Each number is 128 + 32 x the weight over its row's rms, rounded and kept within 0 to 255. Layers, rows and columns count from 0. The size above them is the row's rms in percent of the matrix's.

# layer 3 MLP up, 512x256, rms 0.172, rows 185-237, columns 128-191
size [116  63  97 105 113 107 124  76 104  62  78 121  94 116 124 106  66 109  64  81  68 117  57  75  67 104 116 112 119  67 101  81 123  84  72 116  99  82  67  75 118 120  79 122 108 125 107 112  84 107  94  61  88]
[[119 119 185 150 146 145 156 103 156 128 129 168 117  18  92  73 186  89  99 141  96 114 102 166 123  94 159 120 177 118  47 125  93 139 146 102 170 132 145 134 140 152 132 173 154 153 157 157 104  88 140 145 173 132 132 140  72 116  78  98  86  56 132 135]
 [124  72 117 110 196 145 126 130 174 139 169 163 112 146  93  43 125 156 149  95  92  93  94 115 106 124 132 102  84 181 112 159 177  91 121 108  97 121 154 109  82 108 117 102 135 118  79 204 137 128  46 188 118 148 133 166 104  91 133 133 122 198 162 160]
 [ 62 155 178 139 105 174  74 140 111 121 128 156 106 100 129 159  83 111  87 151 100 114  90 122 184 147 111 134 165 152 106 124 127 130  80 148 130 101 166 107 145 127 155 161 152 104 154 118 140 161 151  74 139 130 178 117 135  99 151  62 140  95 222 142]
 [128 102 182 147 154  95 172 133 138  97 116 172 100 146 136 168 137  83 102 143 146  64 142 145 151 107  96 106 123  96  90 144  37 131 134 136 138 153 141 172  79 155 160 167 138 103 127 144 127 150 150 142 113 127 150 119 160  65 146 196  69 134  92 124]
 [ 82 160 181 148  95 113  85 166 127 121  73 131 186 161  91 141  93 136 105 131 160 167 145 187 111 131  78 146 190 152 146 145 140  87 152  67 138 168  62 152 135 130 172 137 117 108  54 120 118  94  85 138 164 150 142 150 115 130 129 128 105 122  75 113]
 [ 94 101 125 148 137 160 101  44 150  74 141 172  89 134  94 133 146  99 121 131 109 131 117 172 151 168 147  69 135 169 159 163  92  63 142 101 104  87  51  46 128 121 138 116 125  84  91 171 185 104 157 124 132  92 156 138  88 145 167 137 190 146 102  73]
 [137 150 138 140 178 101 112 108 119 124 132 151  70 115 123 141 158 145 113 145 123 129 126 159 130 159 128 104 227 105  70 145  71 174 130  96  91  85  97 100 111 109 108 143 102 151 125  95 207  73 125 205 159  86 143 162 154 115 219 123 135 139  88 118]
 [127  87  94  75 113 101 100 148 114 141 119 168  83  91 149 123 116 159 138 154 118 159 119 165  90 137 159  70 189 142 116  93 106 132  76 108 152  80 139 129 111 161 147 154 114 137 182 128 134 170 111 155 107  72 156 165 157 141 114 131 133 119 138 115]
 [129 117 116 174 149 163  26 132 154 142 172 165  87  70  73 169 127 116 149 117 148 118 164 117 142 112 171  73 162  97 119 166  92 115  82  64  98 161 145 133 142  85  76 131 114 132 156 121 142 112  97 180 192 124  85 143 172 112 148 131 155 119 118 108]
 [ 91 157  84 105 112 114 116 169 129 120 130 101 138 130 113 158  78 166  92 123 139 122 141 134 129 177 148 128 156 148 143 151 124 122 136 181 101 131 114 105  89  50 108 126  96 180 177 156 142 180 143 187 137 114 106 166 114 122 167 115 113 155 150 120]
 [110 152  85 109 143 129  70 115 121 130 144 168 148  96 112 129  89 131 158 148 140 168  92 159 198 209 193 131 127 144 145 130 124 130 106 121  85 122 133 157 132 138 153  98 160 100 110 129  31 139  90 146  81  79 140  79 136 123 122 121 104 157  93 107]
 [124  91 150 119 166  84 124 119 147 119 157 184  80 138 114 145 126 102  99  60 145 104 109 131 246 169 180 103 146  82 155 131  86 115 175  80 123  56 105 103  83 109 138 119 107 100 139 132 145 124  81  98 129 119 176 135 133 129 108  79 129 100  81 107]
 [112 143  66 108 103  74  87 142 125  52 120 159  89 175 103 107 128 125 110 176 153 115 119 161 128 148 111 169 132 129 149 107 170 118  66 122 129 104 110 128  98 120 139 116 162 178 150 161 111 130 154 126 120  90 122 131 203 139 136  94  93 144  92  61]
 [100 131 156  76 102 126  87 188 117 138 136 165 113 153 133 102 104 114 133 114 111 131 139 160 171 177 161 167 154 174 128  88 129 118 134 145 177 200 118 132  61  99 119  96 110 131 150 152 158 125 180  88 179  78 113 140 116 139 100 161 103 158 141  76]
 [133 131 151 133 135 197 104 176  95 119 121 114 162 116  99 124  53  50 172 104 111 168 118 142 191 166  92 184 175 145 132 141 129  65  87 118 186 155 149 138  90 100 123 162 108  96  80 142 159 128 109 132 158 153 112 114 114 139 153 180  87 109 121 128]
 [122 127 175 114 108 118 131 157 106 103  96 173 123 155 101 174 180 140 101 133  89 131 189 161 147 166 111 107 122 139 148 146  84  80 138 141 185 154 124 118 138 182 149 123 152 149 129 130  69 153 130  88 117 138  80 174 132 135 132  82 138 128  45 140]
 [151 148  94 173 145  32 165 125 154 167 115 126 158 138 143  99 106 142 135 177 192  80  69 164 113 168 145 149 123 119 119 171 135 146 119 137 166 134 100 135 152 166 111 174 129 106 116 104  48 169  75 126 135 161  90 157 106  86 157 162 146 161 126 127]
 [122 120 165 127 159  49 181 145 183 106 134 156 100 124 122 114 109 111   6 115 152 156 168 149 113 147 155 168  90 148 121 155 118 134 119 126 170 169 156 132  86 135 175 153  96 113 142  94 131 163 168 105 161 235  61 100 158  95 129  82 117 132  94 127]
 [151 187  88 156 147 115 139 146 151 138 144  90  95 104 145 194  67  97  73 173 103 152 147  39 133 137 153 151  90 114 148 153  80 114 157  80 119 152 116  95 133  93  91 125 127 126 124 199 148 134 107 156 152 133 133  96 167 142 155  85 146 198 143 144]
 [153 141 111 126 155 126 150 104  90 145 143 168 114 159 104 152 164 126  88 109  94 191 204 203 172 210 167 145 138 119  77 162  82 162 117  81 179 130  98 161  95 123 156 163 103 160 105 198  38 123 116  96 153 119 155 147 139 123  72  86 106 141 118 144]
 [108 133 115 161 118  95 116 141 134 106 138 109  72 103 131  66 143 203 151 171 167 145 104  97 129 160 138  89 125 101 150 120 181 147 149 112  49 152 118 152  81 107  99 138 115 143 148 157 136 148 191 188 129 138 127 194 147  71 152 127 101 137 155 111]
 [139 141 151 111 111 122  62 178  88 151 116 116 108  76 107 155 129 121 128 169  99 132 145 140 154 137 154 104 188 136  97 112 198 129  91 134 102 180  90 118  98 125 145 149 146 174 121 152 190 142  58 167 125 157 124 126 116 110 146 101 110  85 177  87]
 [110 179 133 117 112 165 204 157  64  88 107 135 111  86 150 159 101 116 144 167  97 142 169 146 185 124 103 140 160 100  96 184  63 139  99 164 115 107  94 123 127 120 132 149  95 171 176 113 133 153 103 114 143 111 129 152 119 106 129 166 131 112 178  78]
 [149 173  60 149 170 102  81 135 130 208 138 100 131 155 121 134  60 124 160 160 128 111 109 140 112 149 122 124  56 109  99 119 164 155 156 136 100 124 157  94 139 143 139 133 118 107 145 159 115 128 110  77 156 126 133 123  94 104 167 146  47 162 115 103]
 [189  86  87 146 150 135 152 161  70 106 109 159  92 161 133 154 162  68 190 136  70 138 142 107 139 196  90 138 126 125 113 123 128 105 141 118 101  98 162 153 118 124 152 131 147 174 196 115 130 127  89 143 117 137 136 143 203  64 125  37  99 155  73 144]
 [175 136 113 147 169 105  62 161 119 145 128 201 126 176  91 132  88 141 107 116 119 158 134 166 147 118 170 169 116 161 108  98 120 108 134 144 138 139 163 113  91 156 135 121 123  77 223 123 145 187 106 114 128 124 122 108 158 103 169 126 122 123 173 115]
 [139 164 170 144 124  71  85 183 112 125  94 172 165 135 111  85 123 127 116 173 114 115  68 162 135 111 143  93 132 116 108 206 169 146 139 124 143 136  99 111 125 164 144 144  80 122 165 171 115 119  60 115 143 101 104 121 111 110  45 138 177 143 150  70]
 [138 125 140 155 144  90 130 141 113 117 121 133 102 127 141 161  92 154 117 145  99 155 157 116  99 121 102 121 154 132 166 137 191  87 137  94 110 221 118 135 124 194 102 135 129 107  75 154 196 161 184 167  97  83 159 132 166  98 139 128 116 113  99 155]
 [114 167 142 129 161  88 122 131  69  89 132 166  78 121  57 105 132 120 160 151 130 137 117 107 119 182 174 128 137 148 111 183  94 109 174 132 153 172 155 162 136  80 123 134 155 166 115 152  99  82 107 125 168 157 150 126 118 113 160 160 192 141 177  98]
 [189 123 113  69 141 158 141 132 106 107 114 167 184 163 132  80 112 117 107 128 132 112 147 153 129 120 141 129 141 178 173 101  60 169 141  91  68 140 213 127  83 123  88 187  10 149 128  99 157 131 104 109 162 126 131 122 199  97 132 134 108 195 139 157]
 [109 106 164 136 137 141 122 136 123 133 132 141 119  96 105 120 153 104  77 113 154 155 114  86 112 191 150 152 187 221 120 100  95 100 104  91  97 127 107 103 117 189 110 154 110 151 190 193 178 115  98  98 159 132  71 185 155 118 138 149 126 118 137  71]
 [140 138 127 101 162 145 153 139 112  57 124 181 151 115 120 153 114 110 127 177 136  81 111  70  72 132 158 116 102 166  84 168 140 123  71 131 141 155 117 109 112  86 101 120  82  83 156 114 136 145 116  79 175  76 100 159 147  78 126 131 130 138  56 124]
 [120 109 152 168 133 163 116 167 102 100 124 170 188 110 130 158 157 138  66 151 130 137 157 143 114  74 116  98  85 187 108  86  79 111 129 138 135 106  87 122 190 111 119 166 152 135 138 168 160 119 146 145 151 146  69 101  93 106  84 142  74 138  77 144]
 [200 135  83 126 151 139 143 183  97 149  93 143  84 135  73 122 105  76 118 155 154 134 130 168 104  87  64 163  93 175  82 147  76  90 110 151 106  95 159  98 123 163  88 121 164 136 135 140 121 109 139 169 149 142 126 109 127  88 246  86 151 160 133  74]
 [ 89 124 155 139  82 103 102  83 151 125  90 133 126 139 137 103  30 144 163 101 101 170 131 140 139 106 126 132  98  93  82 127  89 189 161 131 120  98 121 102 102 144 125 156 132  52  98 118 100 185 125  93 129 122 198 162 135 135 177 201  98 109  94 148]
 [125  86 141 125  89 149 115  86  93 123 153 161 118 115  82 134 143 159  71 123 111 140  53  87  61  97 108 103 139 160 124 145 187  74 101 158 103 154 114 122 141 215 129 150  78 138 139 111 159 106 172 139 139 122 138 129 128 143  96 137 125 106 166  96]
 [153  89 119 111 127 135 138  69 129 121 136 190  72 137 169  66 192  53 103  75 147 114 167 183 130 169 164 137 192 114 115 191 148 153 147 105 131  93 112 130 116 108 120 151 133 156  78 180 138 107 140 110 127 138 135 171 108  60 132 119 118 134 150 128]
 [159  87 106 164 105  84 146 167 149  97 122 121 121 143 104 166 149 100 145 135 157 122 158 143  96 197 184  60 164  92 160 140 188 179  75 141 127 192 106 167  76 158 140  98  21 112 135  73 127 199 134 101 110 118 182 124  56 131 117  83 125 127 142 131]
 [ 91 115 135  92 133 106  92 163  91 143 177 137 108 146 127 151 179  59 171  52 165 155 135 176 107  85 171 112  96 157 166  77 122 119 130 115 153  88 118 163 152  89 114 127  66 119 127 118 126 171 155 117 133 160 129 169 156 144 139  69 100 168 126 137]
 [135  35 142 114 145 159 157 163 114 141 125 151 128 108  55 160  79 127 114 126 128 104 150 131 131 134  93 117 142 139 188 157  76 106 111 118 133 143 137 154 106  97 147 221 142 119  98 139 126  82 194 120 146 121 177 194 158 144 108 183 112 121  86 127]
 [161  53 134 115 151 150  90 110 101 169  79 153 122 113 137 130 156  98 155 137 161 205 133 140 115 179 176 123 199 129 193 139 139 107  90 133 121 139  92 120 138 129 121  96 157 161 158 164 119 163 119  98 110 140 135  75  85  74  73 110 122 235  48 156]
 [128 113 129 174  94  53  73 182 114 124  71 179 134 147 231 120  89 171 135  96 149 137 169 134  83 120 122 141 109 162 132 121 128 130 178 118 147 166  95 135 128 170 147 185 138 139 114 122 120  73 129 123 133 145 133 211 121  98 178  97 166 110 123 133]
 [ 90 103  69 196 158 131 112 174 108 107  92 130 115 135 149 117  99 139 112 200 136 133 124 111 145 140 135  95 158 116 102 142 118  82 110 109  95 180 147 183 208 122 138 162  46  97 129 158 120 110 111 134 136 105 144 108 159 113 162 166  81  84 156 122]
 [ 74 141 189 135 166 140 122 188 105 120 131 130 183 102  93 108 139 104 135 130 107 154  89 156  85  56 126 153  89 109  89 110 134 164 126 121  85  86 132 132 113 156 117 180  96  98 152 126 110 133  70 134 114 141  71 122 135 147 172 119 155 173 172 118]
 [ 99 160  92 132 134 102  50 140 123 131 160 154 134 129  78  47 120 124 136 154 118 152 182 119 179 112 105 123 165 136 107 132  84 123 127  68 136 169 133 118 156 128 133 121  97  95 148 123 154 159 119 116 119  89  94 145 122  81 122  90 139 173 181 138]
 [127 106  78 129 141 122 126 195 127  78  61 181 116 235 163 143 112 102 132 102  83 118 138 145 157 144  80  95 123 148 168 138 161  97 119 121 129 105 117 168 105 124 153 142 126 107  98 163 142 113 107 132 128 179 172 141 179 112 147 135 145 146 129 111]
 [181 229 135  95 146 155  70 143 139 144 106 128 162  60 153  87 118 112  67 178 107 151 118  99 100 168 130  99 125 183 166 186  46 113 123 143  94  99  60 107 182  93 127 151 152 161 134  92 103 139 175 101 173 118 141 142 131 137 138  87 125  97 113  61]
 [122 177  68 181 129 192  91  77 179 101  62 156 143  80  70 150  68 110 153  98  75 136 146 205  90 136 104 119 135 138 155 154 112 101 102 205  85 156 125 105 144 141  91 104 149  97 140 142 140 138 181 114 125 113  76 151 142  93 142 211 135  90  89  97]
 [138  98 101 157 140 145 142 100 134 156 148 108 152 153 134 127 158  96 158 135 221 152 151 122 114 175 111 129 182  99 115 125 147  93 206 132 169 113 131 177 102 185 157 149 102 140 169  56 129 157  83  80 182 103  98  77  67  86 166  63  99 135 135 134]
 [ 67 169 159 126  78  94 154 126  73 138 111 154 146 110  91  80 138 139 155  84 156 121 151 123 137 187 147 112 142 152 106 129 123 169 135 132 143 145  77 131  87 118 124 164  92 131 111 156  98 105 146 161 135 145  94 144 135  99 148 136 123 136 124  66]
 [149 115  79 143 140 189  88 149 160 110 123 131 143  89 131 153 113 141 114 145 170 129 121 182 123 124 104 107 112 132  81 152 146 124 173 157 160 116 102 165 140 160 157 132 112 132 147 147 192 148 169 141 101  81  98 138 150 119 169 116  96 124 133  61]
 [161 146 120 154 127  95 143 115 121 111  77 121 156 130 126 148 100 134 173 136 232  85 118  97  88 148 139 139 120 145 128 117 114 151 117  65 154  79 117 170 117 205 124 110 144 160 145 131 130  98  93 133 133 109  99 150  99 131 129  98 111 129  86  92]
 [179 142 110 132 122 127 135  96 157 155 166  92  94 179  83 115 151 102 138 116 152 132 181 202 123 138 143 104 102 192  96 135  68 141 103 134 117  89 154 106 184 126 144 160 102 102 129  97 153 123 124  50  98  69 113 128 159 166 131  67 105 142  76  57]]
# layer 3 MLP down (transposed), 512x256, rms 0.0653, rows 185-236, columns 128-191
size [ 16 167  11  48   7  69  17 169  34 172  19  22  67  35  25  22 160  40 140 175 159  28 134 174 169  38  20  30  66 154  72 158  33 191 180  31  20 168 176 136  53  22  72  28  14  17  42  27 155  25  55 143]
[[121 205 157 131 100 166 205  45 150 131 121 138 131 171 111 121 125 165 101 135 124 161  75 117 106 153 140 199  66 140 112  80 125 128 213 157 163 139 106 123 117 131 139 179 159 139 167  90 162 151 127 156 131  54 120  97 122 163 123  93 174 133 179 107]
 [141 117 133  80 119 144 155 147 101 122 154 135 127 104 146 115 175 117 142 127  87 135 191  47  59  98 152 108  72 174 115 163 146 106 146 157 128 157 204 112 112 163 101 129 159  97 186 115 114  50 116 111 107 156 106  93  87  77  71 128 142 136 143 169]
 [158 153  87  95  88 179 117 117  67 121 160 112 123 181 200  73 126 146 104 146 132 148 139 191 138 107 146 178 185 152 116 109 116 156 145 165 177 130 125 110 105 117  77 145 118 137 145 147 230  82 129 136 122 167 131 153 141 100 112 123  92  89  83 122]
 [159 109 148  68 109 132 138  67 116 145 137 159 153 147  73 121 102 120  89 116 166 179 160 150 141 149 117 110 132 181 123 165 185 116 108 119 156 118 185 154 117 168 186 111 108 155 124 119 170 159 121 162 114 209 138  93 112 174  87 116 125 143  77 136]
 [174 134  94  78 165 165 136 102 120 151 123 113 137 190 135 158 161 138 182  93 148  84 134 158 162 165  96  83 142 121 123 104 132  99 210  99  87  82 144 112  83 149 161 180 164  87 117  92  94  66 163 117 118 179 100 139 103 173 120  56 106  91 151 126]
 [ 73 129  68 132  98 102 112 154 130  71 108 136 157 126 115 125  98  98 159  78 178 148 138 131  81 165 160 132 164 184 169 109 127 121 143 127 126 146 166 122  80 192  61 193 143 131 101 129 149  96 171 142 167 102 130 110 107 142 125  72 156  94 152 219]
 [224 135 177 161 140 138 150 111 167 155 103 144 177  77 103 141  63 121 149 119  84 142  84 131 135 133 163 137 101 111 157 139 162 120 129 150 159 121 102 147 126 155 153 114 147 118 122 111 200 162  72 130 170 179  83 119 139 135 108 152 186 104  53  92]
 [135 157 130 149 192 152  81 131 102 160 146 181 122 132 143 103  99 146 129 143 136 122 184 149  77  94 135 178  96 125  97 155 150  82  63 116  78 116 106  89 117 119  87 121 109 139 121 160 113 174  96 138  96 185  95 139 172 202 118 117 103 106 118 151]
 [103 117  96 133 160 146 151 150 124 106 137 102 122 169 159 105 149 111 146 155 165 152 109 110 132 141 152 150 122 142 122  81 135 113 105 182 137 223 179 173  80 126 158  80 132 157 114 101  82 139 150 129  84 111 111 159  79 134 101 186 198 196  73 191]
 [109 100  78  95  61 139 180 115  88 148 121 111 141  95  99 143  82 161 108 142 103 151 123  93  94  79 122 100  68 142 164 166 127 116 180 176 114 167  89 122  89 123 180 147 140 102 158 136 107 128 106 168 127 150 119 124 105 172 160 127 157  91 163 124]
 [105  69 168 116  71 148 150  85 179 142 142 186 143 162  97 110  60 153 115 192  68 149 160 122 157 113 122 163 117 148 138 174 141 148 130 114 121 207 133 110 162  89 105 177 170 133  81 138 113 139 145  89  99 136  84 137 173  95 107 146 143 118  95 112]
 [107 110  78  99 146 178 157 138 155 108 134 110 131 115 155  95  91 141 108  70 124 132 130 139 116  73 105 132 128  88  78 100 117 179 133 155 130 192 103 109 149 118 135  78 143 119 124 108 106 107  67 115  89 122 138 111 129 117  72  81  86 107 124 133]
 [163 104  67 119  73 136 139 167 172 124 138  50 146 145 182 146 143 194  87 117 124 140  93  85  49  78 158 149 113 143 144 110 151 190 138  56 132 135 151 103 157 128 132 153 107 123  79 145 191  76 159 152 170 126 153 104  87 111 128  67 129 108 138  86]
 [131 102  97 155 158  92 126 135 124 178  72 130 118 151 150  76 116 168 135 159 117 137  95 149 102 134 108 122 146 146 147 125 153 150 146 158 125 179 159 173 151 141 142 118 156 146 117 165 124 235 109 127  88 161 130 101 139 155  89 130 120 120 122 118]
 [ 84  92 160 156 169 168 103 198 117 127 120  87  97 167 191 133 113 143 112 141 113 105 144 160  73 139 133  91  80 114 115 168 140 111 199  95 180  72 124 103 156 156 154 125 131 120 130 141  79 110 124 133 140 157 142 158 111  95 158  74 161 144 113  63]
 [172 180 123 128 122 139 139 129  79 150 148 164 166 119  92 107 115 133 138 100 109  45 132 120 117  90 131 121 179  86 160 117 134 193 110 130 220 155 142 113 118 156 125 100 193   0 154 153  89 155 128 164 148 152 101  69 105  91 103 122 119 149 136 142]
 [175 149 131 149 139 172 130 119 161 160 186  99 177 174 134 103 191 133 147 174 121  99 139  19 142 113  93 113 182  88 122  80  81 180  82 124 128 143 103 127 148 111 165 141 176 118 106  84 183 160 192 132 153 115 112 160 145 105 148 146 109 107 141 177]
 [ 97 157 126 118 149 169 130 119  94  85 125 100 155 162 115 101  60 160 141 156 152  94 158 117 143 106 198  62 118 111 125  67 124 131 142 110 152  89 118 172  81 195  80 144 114 142 147 143 109 145 122 139 109 151  88  90 153 103 179 127 178 104  60 170]
 [141 162 127 120 131 100 136 132 141 120  57 115  83 171 118 169 119 159 113 138 114  92  93 174 103 130 126  86 118 110 147 150 103 130 105 134 134 120 151  56  99  65 189  99  98 122 131  75 174 112  90 117 151 127 165 128 137 159 137  77 154  91 123 173]
 [174 117 123 146 129 188 173 135 109 131  79 117 126 189 144 145 115 152 122 116  44 174 126 162 129 142 184 128 129  95 105 122 165 170 106 100  89 142 127 158 116 131 137 122 118 141 127 124 102 191 148 146 118 104  76  44 130 164 110 151 184 131 168 185]
 [104 120 151 150 132 150 179 127 127 122 125 149  91 136  78 112 138 182 173 150 167 120 137  65 107  99 148 122  81 122 130 201  70  79 131  93 111 110 153 103 109 181 141 108 170  79 196  99 190 148  97 147 111 141 114 127 134 122 140  67 133  96 181 125]
 [107 112 131 119  41 143 141  77 121 150  68 141 133 113 139 110  69  48 118  96 179 121  68  50 184 143 126 151 127  95 167 167 130 196 133 128 146 215 121  73 128 137 155 112 133 147 148 122 156 138 170 104 126 128 109  82 120  85 182 137 167 142  92 161]
 [122 146 154 144 143 126 103 131 156 156 196 141 182 126 110 136  71  95  86 153 159  21 119 158  60 138 139 119 165 124 118 137 160  89 170  55 130 143  99 131 181 117 110 150 144 112  87  82  79 116 155 176 142 128 118 142 139 123 170  60 109 137 145 152]
 [151 126  84  93 142 142 108  81 113 160 115 115 147 110 170 118  86 144 102  87 145 181 120 163 115 134 125 143 148 111 157 162 102 125 152 186 107  83 139  75 143 101 165 138 156 170  86 107 103 127 102 116 195 163 103  90 127 168 141 143 150 105 140 108]
 [133 102  41 124 177 155 212 141 148 124 115 188  94 127 141 118 144 118 166  91 109 131 132  68  73  89 102 100 140  90 138  78 180 102 148  90 110 135  96 103 170 132 186 148 151 115 140  86 139 155 125 159  77 141  87 163 210  90 106 120 114 121  98 165]
 [139  83 148 102 143 105  88 153 198 133 100 163  85 161 142 125 128 134  77 160 163 169  85 116 150 148 103 113 182 133 165 192 115 135 127 168 118 110 113 192  77 169 177 102 142  95  87 118 132 122  52 105 114 136 111 126 137  87 131 132  92 118 167 139]
 [161 131 125 106 120 110 149 146 101 136 134 142 129 115 136 174 153 196 150  91 144 113 167  64 165 117  96 152 124 109 151 138 129 117 177  94 125 129 109 150 111 149 181 158 137 118 101 125  95 124 146 131 115 133 116 112 156 119 134  46 147  88 138 144]
 [137 147 124 109  87 131 162 178 147 181 118 181  70 180 116 130 160 132 144 117 121 203 147 123 102 134 149 139 112 116  98 213 151 161 112 173 154 135 161 131  85 101 125 133  37 140 132 189 177 104 164 170  78 129 121 160 112 104 119 102 101  63 120  92]
 [129 132 143 241 158 129 187  92 138 143 165 168 124 148 120 116  58 106 105 154 126 137 109 123 131 146 105 109  70 127 109 107 136 138 121 139 173 189 169  74 147 177  78  99 172 119 102  34  78 124 145 128 110 160 135 123 121 138  92 116 120  81 148  95]
 [135 133 113  96  79  91 194 187 147 148  94 118 182 116 128 105 140 158  93 106 139 138  65 152 123  95 125  51 103 128 168  86 131 167 157 101  76 142 169 124 128 168  87 120 125  72 144 110 148 114 104 116 153 162 152  66  76 126 140 123 117 107  82 141]
 [128 162 138 191 155 167 156  55 117 186 220 106 125 163 108 171 130  70 125 106 139 128 124 152 101  72 128 142  92 123 109 105 132 147  91 163 104 126 133  73 179 112 185 102 119 111 147 104 119 175 105 104 158 157 100 102 148 150  83  94 114 138 162 126]
 [ 95 150 142 131 128 136 152 146 101 127 115 104 122  90 134 147  93 141 141 130  63 159  98  89  90 139 160 164 108 158  97 119 125 102  68 126 155 182  79  89 139 119 112 105 176 105 126 164 141 104 112 171  99 128  99 143 136 102 137  90 137 143 126 157]
 [ 78 183 133 145 172  54 145 125 137 132 163 103  79 121 172 152 125 104 188 183  97  87 179 100  88 145 132 152 122 153 101 120 104  81 201 144 121 146 119 113 108 113 133 145 139 104 122 130 138 110 100 124 139 195 118  98 155 151  90 129 124 112 166 163]
 [120  77  95 105 122 140 134 131  75 129 196  97 157 147 137 138 105 171  96 152 128 107 133  80 130  95  89 131 121 106 120 130 183 150 138 148 111 235 125 111 151 131  96 130  96  85 112 115 113 100 148 158 124 141  95 118 144 210 153  93 100  97 115 159]
 [100 132 131 177 151 132 189  14 101  69  78 141 180 115 102  87 174 152 116 115 156 183 151 150 110  86  73 109  89 126 134 126 109 153 119 148 113 182 173  84 125 148 113 173 153 105 123  80 134 142 112  90 160 104 195 113  75 124 115  93 127 121  93 154]
 [ 92 160 121  88  70 169 164  93 150 125 120 114 167 128 124 111  65 142 144 126 155 139 145 110 109  74 127 122 196 117 137 154 128 118 132 176  79  97 135 142 165 113 217 128 124 167 119 148  88 155 151 158 118 120 134 109 171 125  81 124 115 135 125 143]
 [ 75 113  62 139 167 157 123 114 201  98  97 138  92  92 140 153 112  99 145 131 107  76 163 112 152 127  94 137  94  82  98 132 138 147 201 119 123 103 164 112 138 139 127 164 157  92 110 100 130 130  67  78 157 121  77 106 117 132 198 140 164 132  95 130]
 [121 104 148 105  76 108 174 142 140  91  89 143  89 110 129 159 196 118 125 134 136 155 147  89 141 138 171 125 110 117 169 122 132 179  90  68  81 127 160 170 105 108 161 137 112 127 174  68 138 168 107 105  96  90 149  99  79 176 129 120  90 129 117 120]
 [100  80 157 117 114  75 159  98  88 146 122 135 192 144 152 118 131 152 141 102 130 176 129 118 144 141 121 143 101 107 117 145 144 186 129 132  98 119 149 107 201 114 110 121 150 173  98 127 158 172 127  74 153 177  93  82 141 171 102 156 101 164 163 148]
 [121 113 121 109  70 119 100 143 129 176 164 141 155  82 151 138 108 106 172 135 137 143 149  55  66  95 129 110 112  99 100 109 184 106 162 104 144 108 172 106 115 134 122 109 128 113 140 119 180 140 129 141  32 162  95 131 145 156 180  91 167 210 114 141]
 [ 25 157  98 148 234 171 111 109 125  98 119 100 194 111 148 109  95 113 125 136 148 184 153 168  88 118 117  87  84 107 118 127 194 105 150 130 120 176 112 100 124 179 134 132 114 184 149 113  84 138 141 126 102  92 111 143 118 160 118 112 147 135 198 127]
 [117 132 159  78 119 139 131  98 102 155 145 121 165 109 150 157 140 140 117 137  86 165  77 137 149  63 183 100  89 130  92  47  97 134 100 110  95  76 132 123  96  50 151  71 151 150 134 121 193 171 190 121  66 154  90 124 107 144 107 137 106 132  95  98]
 [161 127 123  61 141 139 153 138  59 138  84  65  50  76 105 149 146 178 129 123  87  90 124 133 125 110 102 126 146 106 106 198 174 157 148 157 150  93 114 131 130 153 113 115 139 138  77  90  83 109 145 151 159 137 148 104 115 112  68 130 142  70 129 158]
 [117 123 135 106 104 115 181 171 177 205 142 139 115 178 144 170 115 145 123 103 144  97 133 128 170  97  87 204 155 145 128 132 122 113 215 174 198 117 191 120 124 161 135 107 112  67 139 126 121 130 135 106  45 129  84 143 111 175 127 103 130 110  74  98]
 [109 123 121 142 130 160 146 148  94 130 122 125 107 139  83 139 128 129 111 101  92 119 118 164 145 126  91 148 106 149  86 144 119 112 122 226 166  99 152 155 152 121 128 134  96 111 100 152  76 130 161 107  61 129 165  58 170 142 146 126 143  91 149  55]
 [ 88 105  69 161 150  51 144 118  96 151 182 153 129 138 150 135 133 128  87 185 131  95 117 149  88 103 159 121  85 114 163 133 140 161 112 123 161  82  70 172  88 151 150 154  68 164 104  81 140 113 157 118 115 158 220 107 112 103  62 153  70 120 173 145]
 [104 156 103 104 135  97 105 147 145 134 136 112 110 139 109  97 166 126  91 129 154  85 114 123 169 139 140 152 101  83 109 147  83 140 151 143 145 124 125  58 132 130 166 130 110 152 162 176 125 114 143 150  96 122  97 181 153  98 113 142   6 131 124 103]
 [109 152 104 127 106 162 149 154 111 146 157 161 117 154 125 165 133  99 127 135 123 122  58  92 150 126 122 127  51 113  99  72 134 115 158 137 166  82 170 150 106 114 110 124 140 140 194 187  91  98 108 134 171 129 101  88 128 133 128 117 255 198 167 120]
 [133  86 168 150 180 166 113 140 157 143 119  99 156 148 164 171  92 153 101 105 129 139 115 163 139 144 110 180 159 123 121 127 130 150 181 156  90  82 184 109 100  93 114 190 157 127 143 155 144 146 162 124 174 119  83  28 151  94 117 122  98  88 102 150]
 [138 136 132  80 208  92 139 133 117 166 170 111 123 122 213 162  97 147 163 131 166 125 123 202 161 143 126 115 129 115 102  96  94 173 128 164 178 126 118 130 146 113 151 115 136 145 182  94 118 130 158  59  81 107  62 129 139 141 117 128 105 122 132 156]
 [174 170 126 124 179 120 160 208  95 174 104 145 158 128 132 153 141 115 107 135 128  98 163 129 135 128 156 170 110 123  99 138 173  75 181   3 162 114 134 145   0 112 114 131 138  93 163  89  88 105 107 120 150 137 116 172 144 114 145  81 145 125  97 112]
 [133 143  95 108  70  91 148 113  81 117 121  97 112 131 157  95  95 132 127 136 126 106 133  78 130 139 129 141 116  82 117  91 111 178 195 142 166 108 144 154  26 143 133 156 195 145 171  59 143 108 144 132 157 136 113 167  69  59 105 173  97 118 103 144]]